From a checkpoint of a small transformer trained on Wikipedia.
Architecture: RMSNorm before each block, rotary positions, no biases in attention or MLP, untied embeddings, normalized queries and keys.
Each number is 128 + 24 x the weight over its row's rms, rounded and kept within 0 to 255. Layers, rows and columns count from 0. Numbers have three digits each. The size before them is the row's rms in percent of the matrix's.

# gate: layer 17 MLP gate, 256x128, rms 0.205, rows 194-255, columns 64-127
# up: layer 17 MLP up, 256x128, rms 0.216, rows 194-255, columns 64-127
# down: layer 17 MLP down (transposed), 256x128, rms 0.211, rows 194-255, columns 64-127
gate194 096:172140124131145176121108131107137146134161157093137124100102132105113146129128152114127165141137089120093121116126101167135139143125124105143129140099127147130134140114141114096175154123077180
up194 106:137192151143150154151144153116112122140178153142088146085119178096153171113138160123159120140129116122087137116120137139190159109117115169150125118121116171132115127133154135108135132116172144
down194 104:120111112163138139127117102122132137169106135136144155099131135124150106131120140143131090097099100130010147111146098108113123144109132151141119100101155096173135141125146136132152153089136112
gate195 101:107146122154142130122123103130111106124138187109125133121125121113074144116119168127132097131098093110079155139128162141137130147126138118080133100148151106136118079127138128116059139113117169
up195 107:107132103115157152141117132151118106115089136166145065173113125120116116118135147121156106097116172121144113111130177118122112145116155161131084141101109176098133120075141106156123150125117079
down195 104:144147118144149145116117154133118151110130121135120108178105102132111127113083079157150110137172147156160143163131135145129115164144108123159149134096127101153106114108121163134128124135121112
gate196 098:118138149129107120122113117089124181112138152112128136117093120172120135100100131096085112109119153139140095165097101110123121161106106118163157088110168136059168083147165137112107153111105137
up196 104:112140166106143132183145150149087110128130146101086118153116115117101137135121123126124152129129133131159114129090120131133181132125124126138130133126136157167137121144086092133149116122084129
down196 106:120172137160119131124100104080155155177140125114092171101110129132102152113096180108110163136116108118116140145113097173082117108158155126141099127115141112089162150119133152136078104127139106
gate197 092:150106119120164145145095150169124113131132077124120150130142070138083129120142136140168145143123134113089114102074136111117114136189148151153085115099124123128100097117105108154094160131125118
up197 094:096144133144140135139130177108113131106105096119133077105141131126143168145160150124109121134086147156141143141124154135128104144143153118164123145158112134114127105085125111167110087138122098
down197 097:107115115112164154108145111142130153123138143149130166057088104093101103146152069113109179103116111104115120121153111133147150117123131126135111153115132116134121137163115096136155089111127138
gate198 093:183145129120096138124109144135159101140135134115139145116137112164123146156113143130111116164138112094144179165108135134142113182139106137153109124097186161134095146135155139140107157099134156
up198 112:134098117169146138118132113112132150139156180133140114193121158135130136132155150159132140114108107151140147132129110119112142110117128130134113109127115114119154113164147120128160141134109147
down198 115:146124148145137184103081134100162152146140117144150118124105102127113181142121050131133104135119115142178136160133142137117098145111127145158116118108125147121066103117122131181160148145111144
gate199 097:146147111110118134135137077080124123122124097127158140116149123057127082109114154113067146136132155119147119132155155145103107110184094133140110137117124088149123081147128152130123122070123156
up199 098:135107171127137106128126139123164131146142169135113084112146120079086106159114104092150174130133146115086139177165177119145139164115145095148099157114127160089146093142091152137168156133147126
down199 098:139178128078097122128102137133113144110139128128130156156132122132094086135119062169116106123117111173093114123153119150092173145148132092110145130113098141129168108136137137113143083127133114
gate200 102:110082131111150157102123128102145143119125155107128090145181134097126131125128164111137129138175129133173102083146154125110154115113135120103138128117122114148128167146151165116106105114132145
up200 100:153139156147177050137138116130117160097136138117114123131103141129119104118098137137074176104126118121121135153093118149160127114156095144105124133123104110115117064128094130121136196095116078
down200 096:103100108104135116142140144179133086101090103126106117083159093121103135159166155116128114127124097101131091134109137102099104123129131098099134087115137099159127136094124160093118097128118130
gate201 101:146139137156103118119120168154150121157124121115106090147160074120122163145114171105162155120160140124134114127112114125087138128149110137101133173080162146101142134156137102188123132160081104
up201 099:106164127062078137101104114144133128110113089097141138135155146119146122146083128116106145123151138103095150156106096125131116092113123147149124155110115090146156165137141127097131134154162127
down201 100:118142121151130089075113097166096120161147145111154142154140118085137137130122162092127108103118148112109111117130116086135159120117099160094128165125167148102087113150167080140120134147122137
gate202 101:174136100175170128148092154122122111121150127136152135169135170122128163152114128108073101148134109140078134114103153135141116127120101117185106125135102133136133117125113138106104132120110164
up202 097:102137159114122104135167145122139161095114128081129120125113057151116143090156154162152152103100164080115133172157115160142165072103126105119132151118155126122119118131108139138169162130167084
down202 098:157117115101179109115109126129180110139105126093129134125115164149076129123138239115125142166124133134156156096119136138119106168110109126095104157143136157123133145125118156121161151104111114
gate203 100:144124102148157180093099146182138143121141139135142119128112136117121115156127143098137097143114097120111114107153155088151158120154081151160174090067134117134122106106108112147157159148103097
up203 104:142131100150101102131150088209148136128116105166159122109139099131091127147103169098112115152140172108139104116121137113141158138122145103111073144098079154117140117150108143122124145121135120
down203 102:110112142134120109148104127124069137113131151114137142134133145118146109138149160115192157129107148139115131107097178128115195110129118156086114165149108123114144108095120117144102140108129121
gate204 113:115132139092132138135129141140184110150121183144103148135150098084137075105139123109159102151156144169123077128127126122086164145125106155156131145140101154105127134109128168118155123157126095
up204 115:099116142097087093101097134079194125158121150101159080114134076116123093096122133132151168136139147136117110142126148131072147099131129132140136098125125137120125120151089094135161134119119130
down204 101:108123142121083120132147141106154146142157192146123146104109178111097067132126104125141158101146154127072146136132133106102159101121111125142124119136114149123146180124127103120171129124175062
gate205 099:176170143129156112107176126136147142106170134179101108113108115131109110096161144107081110118120159126124172144140145105096096122150136128150115109138140101157193135093130131138156116147148127
up205 102:129111112128109127133134159097183105161113132121131112170139140121125126131147141147112134110149119086114103151147111120112156098115131111142137156091097114111138139068075136160127148132128157
down205 097:156121139153111097109112080148114118138123144146148169114130127115138116137082116150122085120141119124120122142151172113154118131103140111112166128145086067129158145097130109191100155132134135
gate206 095:102124107098159076100103151129153153123160163148126141127111105121124149117099168143103151110156116128171127129153128098130133114140123147127131139125048159121161152146138110099102136114135124
up206 098:110105148150130116119156139113127101092126105066126126092138152126145108170152137131134143117072150132106109099138134126105101107085143091122156118139150130125096116120128137116171138125129148
down206 110:139136108120139156090097133121166161133133144158108125132095106131125108132119102172153148101156101137169133135172106101144139111177086127171134133125085146128148162154151128114125130113130101
gate207 105:126147130161123068118106141151135101134134154119108086099126152135159116106139195133104119152090098136093119094124102141146131113113175119108156138136142116125115117152133151099071121105097160
up207 111:119109112081136140146158117143125155139132137122177151149118150176122110125152103108121152147157153099092103127065163151173108125145082108128164121114095115114121145111108091143152105083104121
down207 103:107139115145161141127077149123099131120101096116183109119152111156171095112135132149088141150136160141149133115118171135110117117114145154131153171097130148149106097098147120141141138129162109
gate208 105:076120138069165128139137106116104136111140130107137138137112109141107116177143093128119141150194119082121137101111141159112129114110146152112116138127126124114120123156135151117150138102145136
up208 105:078100170113136117104134124150177101124180116106115131142077104070162129143149116128152158151135120092152151119133139145178125125125147114125126106105137166110144126147138125127150128104156088
down208 107:122172148132108093129156129066112151152118139118127119174142104091128105159083103125139072163117145119122118103126126130122163104102151129131153105125121121102081124106083088091148122151114131
gate209 101:166137154088126142112152162186150147124144115155120158145146155095131081139111140119114105074104122157142105107151167163123136147107102154070175114161134163147162087089083136135130154140130140
up209 106:135149177154132146098091113140165099124136105115120113109073109102112108092106126115120122155140088124145122154143099128087140134140089134108112079079085125124131122136091138120110128096128133
down209 104:145159150128105120127123151098111133111150077147163162126112128131120159097113135098113175113074138121075136116107130128127127157098118158114125123121160146096151104059098093144158089095139166
gate210 101:125128110119108108115138143125126124142106182113090102091113125152065178154154143145130144095105142152134125113118148152125165091103153146115151119142106119127145122142146128164189107130108168
up210 098:112175164135136140128095156080107102118153148126101122117116158124113189156159141118150110129145127118142110103145098117114076129154174131092144120120089083141143109114139111134109135134151124
down210 096:085097103106149144115109140143128119104112102171123158108144172119152080125116082074111158145132137123103134114085111113109153115117138133163126131115169120161113139125141116192119150131102118
gate211 112:179113112145121123122171153123132119146103148117085141116142140172085155115135154153130122161133119120127132128163089146169102135073087102174151111063117140125132125121127091156097112112167122
up211 105:165102116129121160113118114119163149132136148148099141134114162140143092150127105132146113169162113110120120114125134133145170121126154098137106105146141116165129101115125109156124104108121130
down211 098:153126158138147094150113132092135126105165141093147114159131148108157102136160126122119102114125119129196093162126126100122100157163116118108121128165070100137151152134087142110100128113168135
gate212 104:121172090161123142119132095121139155099157140149083118135079159132110104123171150099088148122122108118134156179112117147115103138155142157100100111157149089150136112136164121136109091117142107
up212 106:137135135173122079150112105147126130106114152113128151132121137106139122112176142126066144143116097161141144135130135094141129133119145109173125122105130151139132176128105140118158165070134127
down212 100:139129117162144115152133142124056132140148143090128092141094132123129088140110135080162144130162139129081138098138124080128106096129096114106129115101107125118124122163133169151189141128113130
gate213 096:149122159111137123182109151126149176105161152090132191165142168136092118121134108116082119115127133132126115141130123159128132143125165095116129128077133112123117139147139082176108085123116135
up213 092:166140107105108173132123100122141096129126164138168135072109095115167143148144110055118142112104170137165120071124149116145122122152152123158142123153124135113118135103162128154159117140139118
down213 092:092101095099141140113119111131136131184159130128132112151148162079083132143169104089124152120119152138124141135122084132143148130136122108151116134177169153089143128138140135099111150152137171
gate214 097:122128106176132124153190131093135100162142180129098123126145165128165142125150099130185133122123115147144109141107148139130113147178164110103133137136108120143150111113110144126130119124132093
up214 095:116076096136139154127101094133193145116171127185129126121114175121143141092138092156100112062155109155159158152132106165157130141139111115120132137149156146112151133149167106138142118135157136
down214 096:149149109173106146145153163166103137129073139096110134125137083096123152131126081135106163172165135097175122094125132095091166180086134133142086128087143129124136128106129162100133157118103124
gate215 096:147110164134092149150148161108149138128105139143100121164152148144103121159126142124116153121161145151150145137127117154108128133152112084107156156096139115114185113140110135139169192085090146
up215 097:133131163119106131163131138097127113090119152155127177121145133097089131121121137137138125157123166152102139157124133141139143136158135091121155168146129126148165135122111132088133135107135141
down215 100:180131110121140159150100081124119128140147173109146127124145109165116117130117053099106062125147135158132143146153119138117115123151156126140100100105115150125150168118139121130120099099157138
gate216 099:100192131111125159118115109087168177085146104133122144142139161147141187114153099092168122132153147157152153112171128165127148126113121138090115122136136129152107128123159076105122136136132136
up216 098:121162091141143145143085142148110090131132144116132152117096127102101060117137093121115138125143146114112118113123141138142091132115108103093161135183171089120134105150111119184166126149097114
down216 096:142189152184138106109127125117113127098097103122143162120106103122120118120136189116130123124126101157173101126126118148085135096148139121143111142112136122134123104158149163127113143141112099
gate217 097:132136138068146149144129124126158152151128129157139126109130091110127076111129179154108112162113109141169153173139152171115140094117112120148093111104134163115145090106148138103142100155108104
up217 107:133111128117106118102128115125101146169127124116131137157118080125119106041123197129135093095136130120186131137095156113162130105106119117148114097128158168082153104126141176185129128116143123
down217 115:108127136110144129135138099091110124082138109131124112182126181111129122124124079112104164108123156137082102132134157131141065176145146124131179122126137119143144162183129065116121159126117147
gate218 106:120144117143148180120117124108112140128123158153123160119099139133151131139115153140132123114121152106116134135128172162195092181134161163118160138095139148165134147149111174108106110125128105
up218 100:132152078085108124153139160119116088167129127143153127119156130106095120139130099115130131136120123151121101155097099115147092167151128069158142115116127139150148176167156136145154107171151177
down218 098:119104128126131066123172122116119079115106102065146126123121155101159128124129131133119174124102099105138122124116136131124159140149139143114119104116097157112128109173079101081128164108135164
gate219 095:160092143101120107103123104155145154103097111108131112173131111115168138111178135176113144143139147150126108095153118090134105135138156134126164183130107156095117136118143117139161134161107129
up219 104:102121113117127195159105130141139104114105175120134125078138128129116084125103157122114160131100081129149156149140146131103130102125135155128140107157117129131078155134113140163141121120085123
down219 099:141115117096126134106136113136128150102119086110129117131133147151172151144116118156127155118131181143043148123142116121119097118109136122123142140094143137111152113115134129089116139149142127
gate220 104:124108138108182143100127111116131103134110144119093144128108147108093127147082110175147107122126129144130106132103180143096115172129140133134098138167126147103114125154122166114150128123136105
up220 107:129170106134159098140146103155144126131158127075100139137121128093088160138071144164102191111145142148133122057127119127114097154109100140106111134167108093124120136143135108124157108116109076
down220 104:144170125114143143146129099110104134134101126178095158093159110134130145142143122147153167168140148123096104099134134116140121156168098164138130148125139112124138145065117151147142111167128168
gate221 105:103117140113144099132136130144105102137179154174111073111113151103090146121126157110085116135134082151156128103131135137170144091166139101114146099157114143177094143104069139101080140148164132
up221 109:127142113134122184082138127122132111134129162123129158153086107132171162079114183100126077156118141119169126145087145118132117105141140162186131131176094144111124123099179123113127144131121149
down221 103:120124142144074114158122164120115139124195150164127132147136124118119117144061120134142143147111142101128102146143127107091144121145115163125157131192109123137146121141115114115156126129125151
gate222 101:139130156140157140157089137141160148083121135144116115136124146136149146103065150110126112180154167090110138132103117141114141130113152119104101154139139157127079149148118118146112112105115182
up222 100:145134124145131129131125143162136140179135125131148169107124129134164109141140145141128149152117120123154155120116161145137134111160134115103133152177127109154159088154162130100099136126159086
down222 099:134126124126120154098148154108109103105132130138164115135134120099101149138147139144131165134135085144116147116167060099177123141143087132133135104106179180136143130164135120106066114097133169
gate223 103:133093119095148117151176149143097152109118184163069122132098147128088131174101100102118127098175135148145125135162091104124176138106130113116127147164114149131110113142144114110130109150117111
up223 101:118132081121124125098137149126130097156124109113169103130150103137106117084157165112156106106146148105124128122139149131178123074155129141097171121150129163117111131186153129160113141160117132
down223 105:137124134140106121109125126183093120102144137105160128139138131119123128152115089125057132133127109154149139131137117096135107118108102137083125112178114102174124135188118117126111158179153092
gate224 101:140128153122149142124129086107108092121185110127082132116113147132121140115131126108109157152104097147119104108080157121140104123097120099102096104118125179146106136159136132145067138114088163
up224 092:107127146169100118183114137110115122169126136131101114127111120125105163106131134100073109080126111142090111159104137120109116123128099159129172156126123138154116143147102146104115131105128143
down224 095:168127175142127138123125144127108145110144125115140122143115125127134130130140083155137146079098159090165129127105140136152125134129110086137153105158087146117109083124118126085147119115103139
gate225 098:127137111106165131090123155160144113127146147145121109114103124181141157104101139080149111167114145138131137097132145118111118119125084141131125119138144153147148115189086126122179158179148091
up225 098:120094111139138103152146141128117130157115173166100121114158107116103129097098158087071152138091097124113111116174113147148121134140142154103170121123128178137108155140105149180123125129115112
down225 098:133133109138121117156090136082153168112142071116109120098132108108131094124132079137144150152132162147098179154131150123123120137132128136111160073151167152120078133152117124130121108120151153
gate226 098:103131123115143122159104128121176139174134099109118141117133152141137075115144166141095138144102148137134151121103106143082109109119126159110106102132146095109130136156108059111108119121158140
up226 103:139113110097143164131123072115122100136164131113150141155151152118103159117133125143081140118152150140160140137125172131118124131119105069136114114119127134103160136157180151149113113139091112
down226 093:150108140155107171155130106147137101097110115164141126148156126138154140144160129107096174143150147126151141155150118095110145087114160135129132137087137075141128106075152128154155127094150136
gate227 107:099132091138137164142149086140127171070139107141144093116108139146093131137097141112116126153114112162180128127138085093153153102151097135126132129132171136099104117139132113103116145094104090
up227 112:105193116117087152154068155082096137149159143127129120119146096132125121095111120136136142151122085117158133083125142165144112110123163111134139117134133159146101154128131111143136190137130174
down227 109:099154141181117127139134115092137138160097181112145100134124181127118098132132093099149156106135138125116138133159149124158141115094115120092122139088130134172102139111164124145191105120156160
gate228 096:113155104134104097113157138123156150101078138110127124144132121116153135150136161116146145123127100099140162160120127136094117135120114154184114135139153150155135106087136141139165115098082093
up228 105:106153135122176162086117114118138147159097118154115136120169110142125096096074131143098139177133129137133098147126153134106138137121138107130113132134159156167097138145128111174140135164120079
down228 095:150105130103145167122114147116153087143108124133135102138074114128135110120129088132124115143146112080170148110115121102124124134124099158098114096158121121134150144106122092120145121172103110
gate229 099:142125108132126124136158141090092135136147090078109154094097129090080147117121115115121110135122149204125102123091129087108116131146114113130138148098123147157100113152107132162171137157136128
up229 105:126137085145124140134193142148103106130125099138102133144161143120129111136162107115108141148119133150141135112163139112117126110114176134150162137115117134151133162168132123178158096127149136
down229 102:135120131146087118157125141150105161151174076153124104132104113087097130118121114130114101136146119120074093142168147157149147114120147151136112123131148122155166126155121115187152084120110150
gate230 100:129114117155120106149130137119088077150124111108160119079170147137120128151147164122090119175128131087162133119150159123111128137146136109112103155151163109132110099156095135162095133113103128
up230 094:110140137112111124171150126181127149110085112101136151118142125129140142143141196109092120139121136099134147129078116138118120104150109131130129121170113142119066174131179102127108123109128147
down230 102:154114110100127107108101112111130142152148127145106176139131143165140118134115117113155172093146132118136103112122118115140123130102137126128147119127095119147116113113156131123150114132117102
gate231 101:174132092120128138123175136208098109145146139109118139142088182131153126175131113121120145132141088119119131165122156131145139157094129108152108118079156129169110108114091167133105105138118135
up231 096:107101127089153106147109118107125137134136107091104108123102101142108108129139111146132143103204144110156119110178130138090140090097162063115100137134107112122120089092151110118138098140120138
down231 097:190139122137131140127159148131083118093117111096062109121114092172129146145158131122121085123101102154100125112145171094137110126162161144145117113152103171133116120134127129147110134132098128
gate232 102:129140149120164113125120142185151181131156122156112128079139162098114135092137172120110149128101149157123160115148157136127124087109100122142068150099117136133147115136156104139109132118102059
up232 100:164123110168132155114125126098124120100129115151124075137135109103096097123141126141117064155108101112122126080120127106116134111135132110107118182125136134168140145102174115118165158110128142
down232 100:111138101114136134087066120133100164123133145093092104174130142179129158126133104131133130134144096121101093150146159106122154104158107163117124153144106121124086125136114115132115127165108109
gate233 099:131109148112137127116101130110151111128136183129140121155097132192138129141106079147102105166171141126117159110109127136151116085136133104123121103121120155129106151162106090134120118144123163
up233 101:133114110109119108123147140092145137109127098132138154151095113175118105124123141139149137159059130115160121144112140083114115171130121159131126110147127081157165125149166124165109141124084126
down233 099:143107106097147114117131103127130133123101155088090145164170144125126141122093143102094161133165159138137106110134154100073096139168110122115153143092111206125159126090072143116111127119144148
gate234 101:109173128149131146099123098112164095159181178150064113122158097073125125116125135125128154113098116158159148135112132131103130151145143129114131091161186131106089144148105132139155158163132140
up234 101:102136096109100121166121127126145129132147146151088111096137117123121117147141106154096107113161149097131113125141135112113124074138133105124097163063152096123118145161159130127147131139102128
down234 099:090136126108153134118142115153158127122163102162164147148113172101126130185149138139133171097147153131127156104122132117174150149111079144142133104139131108123126179131182130173115121139129148
gate235 099:158099140123113045135095130134147145148117086097115153107105123125138118124087147119128143126066115108110133124112152143110135152110123131119110163090123122186064143126103124127133095124127150
up235 096:128149159131112138123121106165154147120123124089155137108132144149110117139105126111159133128163119163171137104120116152107172114153114118112127091131130120170123149114145088111142149142160128
down235 097:127172110146137137081162112112103098121147152089153135147138119154115117109110141139105088175111179152110119143126119150120125092082130148124149156178072113101153107141156150122124099152137106
gate236 097:153113108151165151094145111192160127148149182166126136128125111149139153137136081130105083119135121123139105135136123133127148156115125111145162153120135133063141155095102164114080151161114102
up236 096:134133115085087117080095117135160147088144131132115125131132121100106165133133107111087192097141126144162139129083137129106143129139107099156095085129146158137114070114131121136094088133118131
down236 097:155136177171102110105137127146110133128118147151138167131152117121162104131121154173099130164136116154112102167081122101096097138125135141110134146162081120116138138135152090119135106089146154
gate237 096:148077118145105121131173131110152140085118151104122151142100120157125151159112126140129178108125120156153102126153118161191135163161118124129136141135097099160087127143095113123103159120106109
up237 092:089121129136123107155111144108102115103161135098089135145103120117143114154138136142087162125167139072137113090146132109083141126137147170131126131141115123120125096149151134158112112110144141
down237 095:140127111142112111133122094111170082094104111128171134146111167121113153114149134143170119165118119116149132165141156134138140149147098157155091119124147156130119120115144157113129123143104132
gate238 096:125115155134165120136105172152118129128144100115115117146141160141111114146130128117169134158153130207115104168143122125125104148127086172181139133163087136117090142120151096128135119101107114
up238 105:109096108123154158142119135124073153119101120087144124135121100127108118128128125143152161159164175161151111114115149111184154105149149102107125140112102138164157110159094121114191110161124070
down238 099:128093141145096119109092133120093120134127136112138111092154134081115092146099135137139146101120119103138161131131100127129143142126158144137149162121101147120123123139141147113141136122092119
gate239 098:112151118138124086084135083146176139151107148128099165131094107099165115123111166109098111137162136128133099152130156139103130152142164124120091145090101183119162107139095170097162109126128091
up239 097:122106150133087113148114156129186099173139151117113140136127147144109062108084156145116149139123132112130148115142143075082095120118108143149127101150124147110149108123117142149132124131139170
down239 103:138107169138115139114133135100099119119154153136132080141165165122157118151106140105115134135144133169118126076159141141108105151133115106174129142131150186104093115149113094169115098157134114
gate240 101:105118103114135116155107118119108113144103118118119149135096115153107148140129137161141122096070112086102173132141123184122136144101114125110144164117137149164090118081080123102100116113095139
up240 095:108127111123129131075088146128112111115124134126116133168125108139070138134108180104143143124129100118124150098165106137120074113099113126090121156183123099140126111132118101096131141080145147
down240 097:084141138117150130144134135137156151143116093128072126117149106075167126152136162140107147139107110127112149077106116154177105153146144167199135128119131160144123145127130100140138141153151128
gate241 097:152105143115163112111134150098120138116141120067128116103099142153113135143111141112151129107083164135130129121124118104183093131106138127124124099160139111126195070096127129162146101157111152
up241 101:121103137139120103144145109135088119195144145123138155103134109087112131101127134120167113173113118104175139123147134140150161143142120080124097144085124160133142123166139180159125124147158163
down241 097:111131116109151130110094144130138134169130111128105104143165113121114097114159120131127116166157139076085161149126159132153163120124129100158102114127088120101119094157122148157118130121188118
gate242 096:128123095133111109137107132150125086156068169136062133154134136150096127110164109099127087130162126123129070112095128101161116139143123152123089097094124162151118104076172141102123163135154181
up242 102:086134119089119118141086133110112137124139138144134119089196133118136142116101111152156146122135177159149162111140152168129122114139132144161131094133133146144133153177104100089146147143129122
down242 103:154088097147141152124119100146153129110130128133116147167098135137110138130136103117111128151155133061084115123112103078177122143111127111098116119102118106105124110121131193133105144090113144
gate243 099:125155094132150114092072155171121096148135125092104147160142099145137126099135101134135122162158152138115064143109126150150096140119125148118130163124108092107163141118142161135137178107112136
up243 094:087124172114145130103136136130150133129092111152145155110164179097116130083135159087127139123094068123095111152100102132147129098140153152095125102115124165126143165165137142109110121124110115
down243 096:183101095134159129120154146107115178156105096108113115152122095129129132118130203146118140142146115167126146123146153107106120144110164160093140117137149084125100115133177157124116144097126126
gate244 103:106087155120121133137121137176113116123134169138137131167118103135091152116129120111129096144128119144137149136165111121110130122134157151153124123092125138108186136167149151144131139147124108
up244 104:061100124110148110109092073100159143154126133103133135134125146115128146107136090128076141131084106094136132099099135164139133148096133116121129123113109122131163099122147160112103129043148129
down244 099:110169140149198171134156110110134148137096110095128143135139173118143121183151118122127082124066128121109171108112163108130127108132173132118121138125108131120148145122129129121149100140103085
gate245 106:126073103134111126140122115130151158138161119119109131167135144082144133120111156146156098117134097123137150140132113157122134115154146154109140103167089109099134147134120103098179128131181150
up245 101:150056116154112095115145177154102137119144145106111149143118124095121119090141102129122115077138101088123145171150153123117118085150160122125126113173141108159108105108115122075136139113119140
down245 097:117105118125124116146150143149128095121145161122129101105186121114144126138128118182135126105136160124149156117077143142157164147133061128120084141114146080115095138136078157150132110148080109
gate246 101:145149059105152171126119122190138120117157117112119147094113127157102110151135099113129155118158136104093159148097122142131097124118114134149126156123181206157149094137102104160144152150145106
up246 100:113133125139121116117123132103096127107127114105119091147093083120098149104150153102158114144132153142137056107143174109102088145109130107132135066103111118129153168182108129125138149119115100
down246 097:115136115161119140119110124127121117128171128121136131120105140107145149160096123136113093145132166124135133124143135123123127093126116125109106106161101108170138104146142118144171076147135159
gate247 101:165141129124113133172126190159116170129106110173125117129137159143114156148124103110100139097151140135135115106094168127125152163108112141093116143129103136133108146123120126114130149140112145
up247 100:116140153144095121111141107147130161065097102163135118102159094103146150154107155126122101178154121111131106144181106088168143132145144111113121112114203137102099118182150126138101118139168159
down247 099:156114117152115137127123156165106101161172142093159107154129131171125101144147183123125097082103099091129151138156107116132110153143143139155175128074129127129140150155086153140153098116127125
gate248 099:121177177129121105097078161183137102127174119077097145154127131130128150146105160115112140164186142153135139124102119163104119137116147151145140145157102141152140123149140124114114126086140087
up248 095:137134125150125115097105133114110091117163116104132127110117127122119118131088112131163078106131151134131133142088132136134123099127129124138151164163105110091106128152152120112155136139159128
down248 100:075144123116118118151142118112077159124150154154119151110092108107156150159135103158086109138125124117129144127146119133127108141138137162144156147148116107148140142088188106144135128156137164
gate249 101:113096084141123112150119195114139130136112137123100161128096112139127155152109117122148074121066151129130146161113130080112143159104125176130164136169098176131133109123126136156130140131130120
up249 100:125116103086136127121075162129093085091119117110088071179099107149139077121126122135108139130142153156108097151102145135132117109120101116123147155129113118095109116125101164156191147101134150
down249 097:088173148145123123139116126129108151147120154120130120132138108129149143136144124110127152155085113124135121142107094146126100122148131121129137090116073104129137153142069136132141086086146124
gate250 095:060107125126129126096078119126137146182128150126109123109073165101057121127075141102133144140111156135149143136112143139157164109131164107128163128134114083123118129149082110141146144141165123
up250 103:167144164145138097105143149158157147126160098149118126112122113111142115071121078146098114133132106097154135125148121164126077145113130146112133139118086125129150153127144133096131128060149144
down250 098:056121117079138145119125083112131147149127135121069110122127151137085117151120163107141103084136144108092120141117110154142174132109171137161141145206102121134133126111084095133105076155122146
gate251 101:117135107108113096128118102098097143117138111096091167142114135132103116153130159179085132108132116142099134180135123127134139119101157168172160124111141125087105130128189107107152139148127102
up251 100:144121148133132130129108127131090184130134107077118135105115144114124157196150173108149129132105156128085134158098133152115127127134126124140139114091144102186149137133181138128161088092127113
down251 103:120137153107153135117145139098121139119111131136154130129099119116105143147109126162116139114133118106000118120139143121110087142127112117130097087141096137108161144117106145113122128120113120
gate252 102:113145132106148143101141110117092115162117109107125130106111132133135118143163100091113145143106155078125160191139107123131115119120134112145165168113103141108135119126155125119094137112149119
up252 104:154139114119135113099164126139140142144063132147101123136160130171121104116127129137135177104151144127124096174156167133120147139155121104153129133192158114090129138110125122134117160119151141
down252 098:154132068073098140115138124120130146091126114120123137132134139106152126134133156115122098151133112106101129130102158127131164088141104119123116183188104117129124147109153118120117124128093158
gate253 101:145130147116113162101091167113154130111130093136157075153085149134119098139110103106125143135163141148148135133148109147096146136086119085142147092158094140123146138145075116116124160139122148
up253 101:108129175121130115150123121122118142078113102175142172121114117113105173135130128152137118159115115128148135140127167077101127143178103116062159098100115139100086110103122138144101128109117137
down253 102:092165169129154166131156097138155114126116124112135111118143152131133130158139185147123120096141119133165117153079119129121133114123111156077118103113107090148127140142106142135133127106143119
gate254 097:089131095126126168140151131104133110093085143173125190096134115129130167128153154149103124142148100090129138145113107141117203141151121100117128175125177109174092074142132150143151125121155141
up254 092:093182122109136181140131149100149086148086110142171116129136116097127117123116127195114125157134167098130135147106122082073142147160118140122118107121146131163152087133156122159101114135112117
down254 103:079135101117134151153148153152128146109152113139166140145165099131155151113114192123081130130116111086141150123119153108105171140123125106130110140152145135150083160121085133106118131126109105
gate255 100:181128117123142114114088131119163107109122133122136122100153138106127127109172152096103125115125149151120113103144120117144126141140103118085140155103134131134156079148131086129124142131157144
up255 095:101145099117137173122152127139146139164131111123074096139134104147109148178150126120076168104135100151153099101127102154138135128088135103113100143115147154121150107151154116132091138151130142
down255 097:171119118125129161124162115123166078133114126115129108145134113097086158167136124151131131091121142147141065123154101147151155128105131164117106085129128121071140115132127164110139139140139130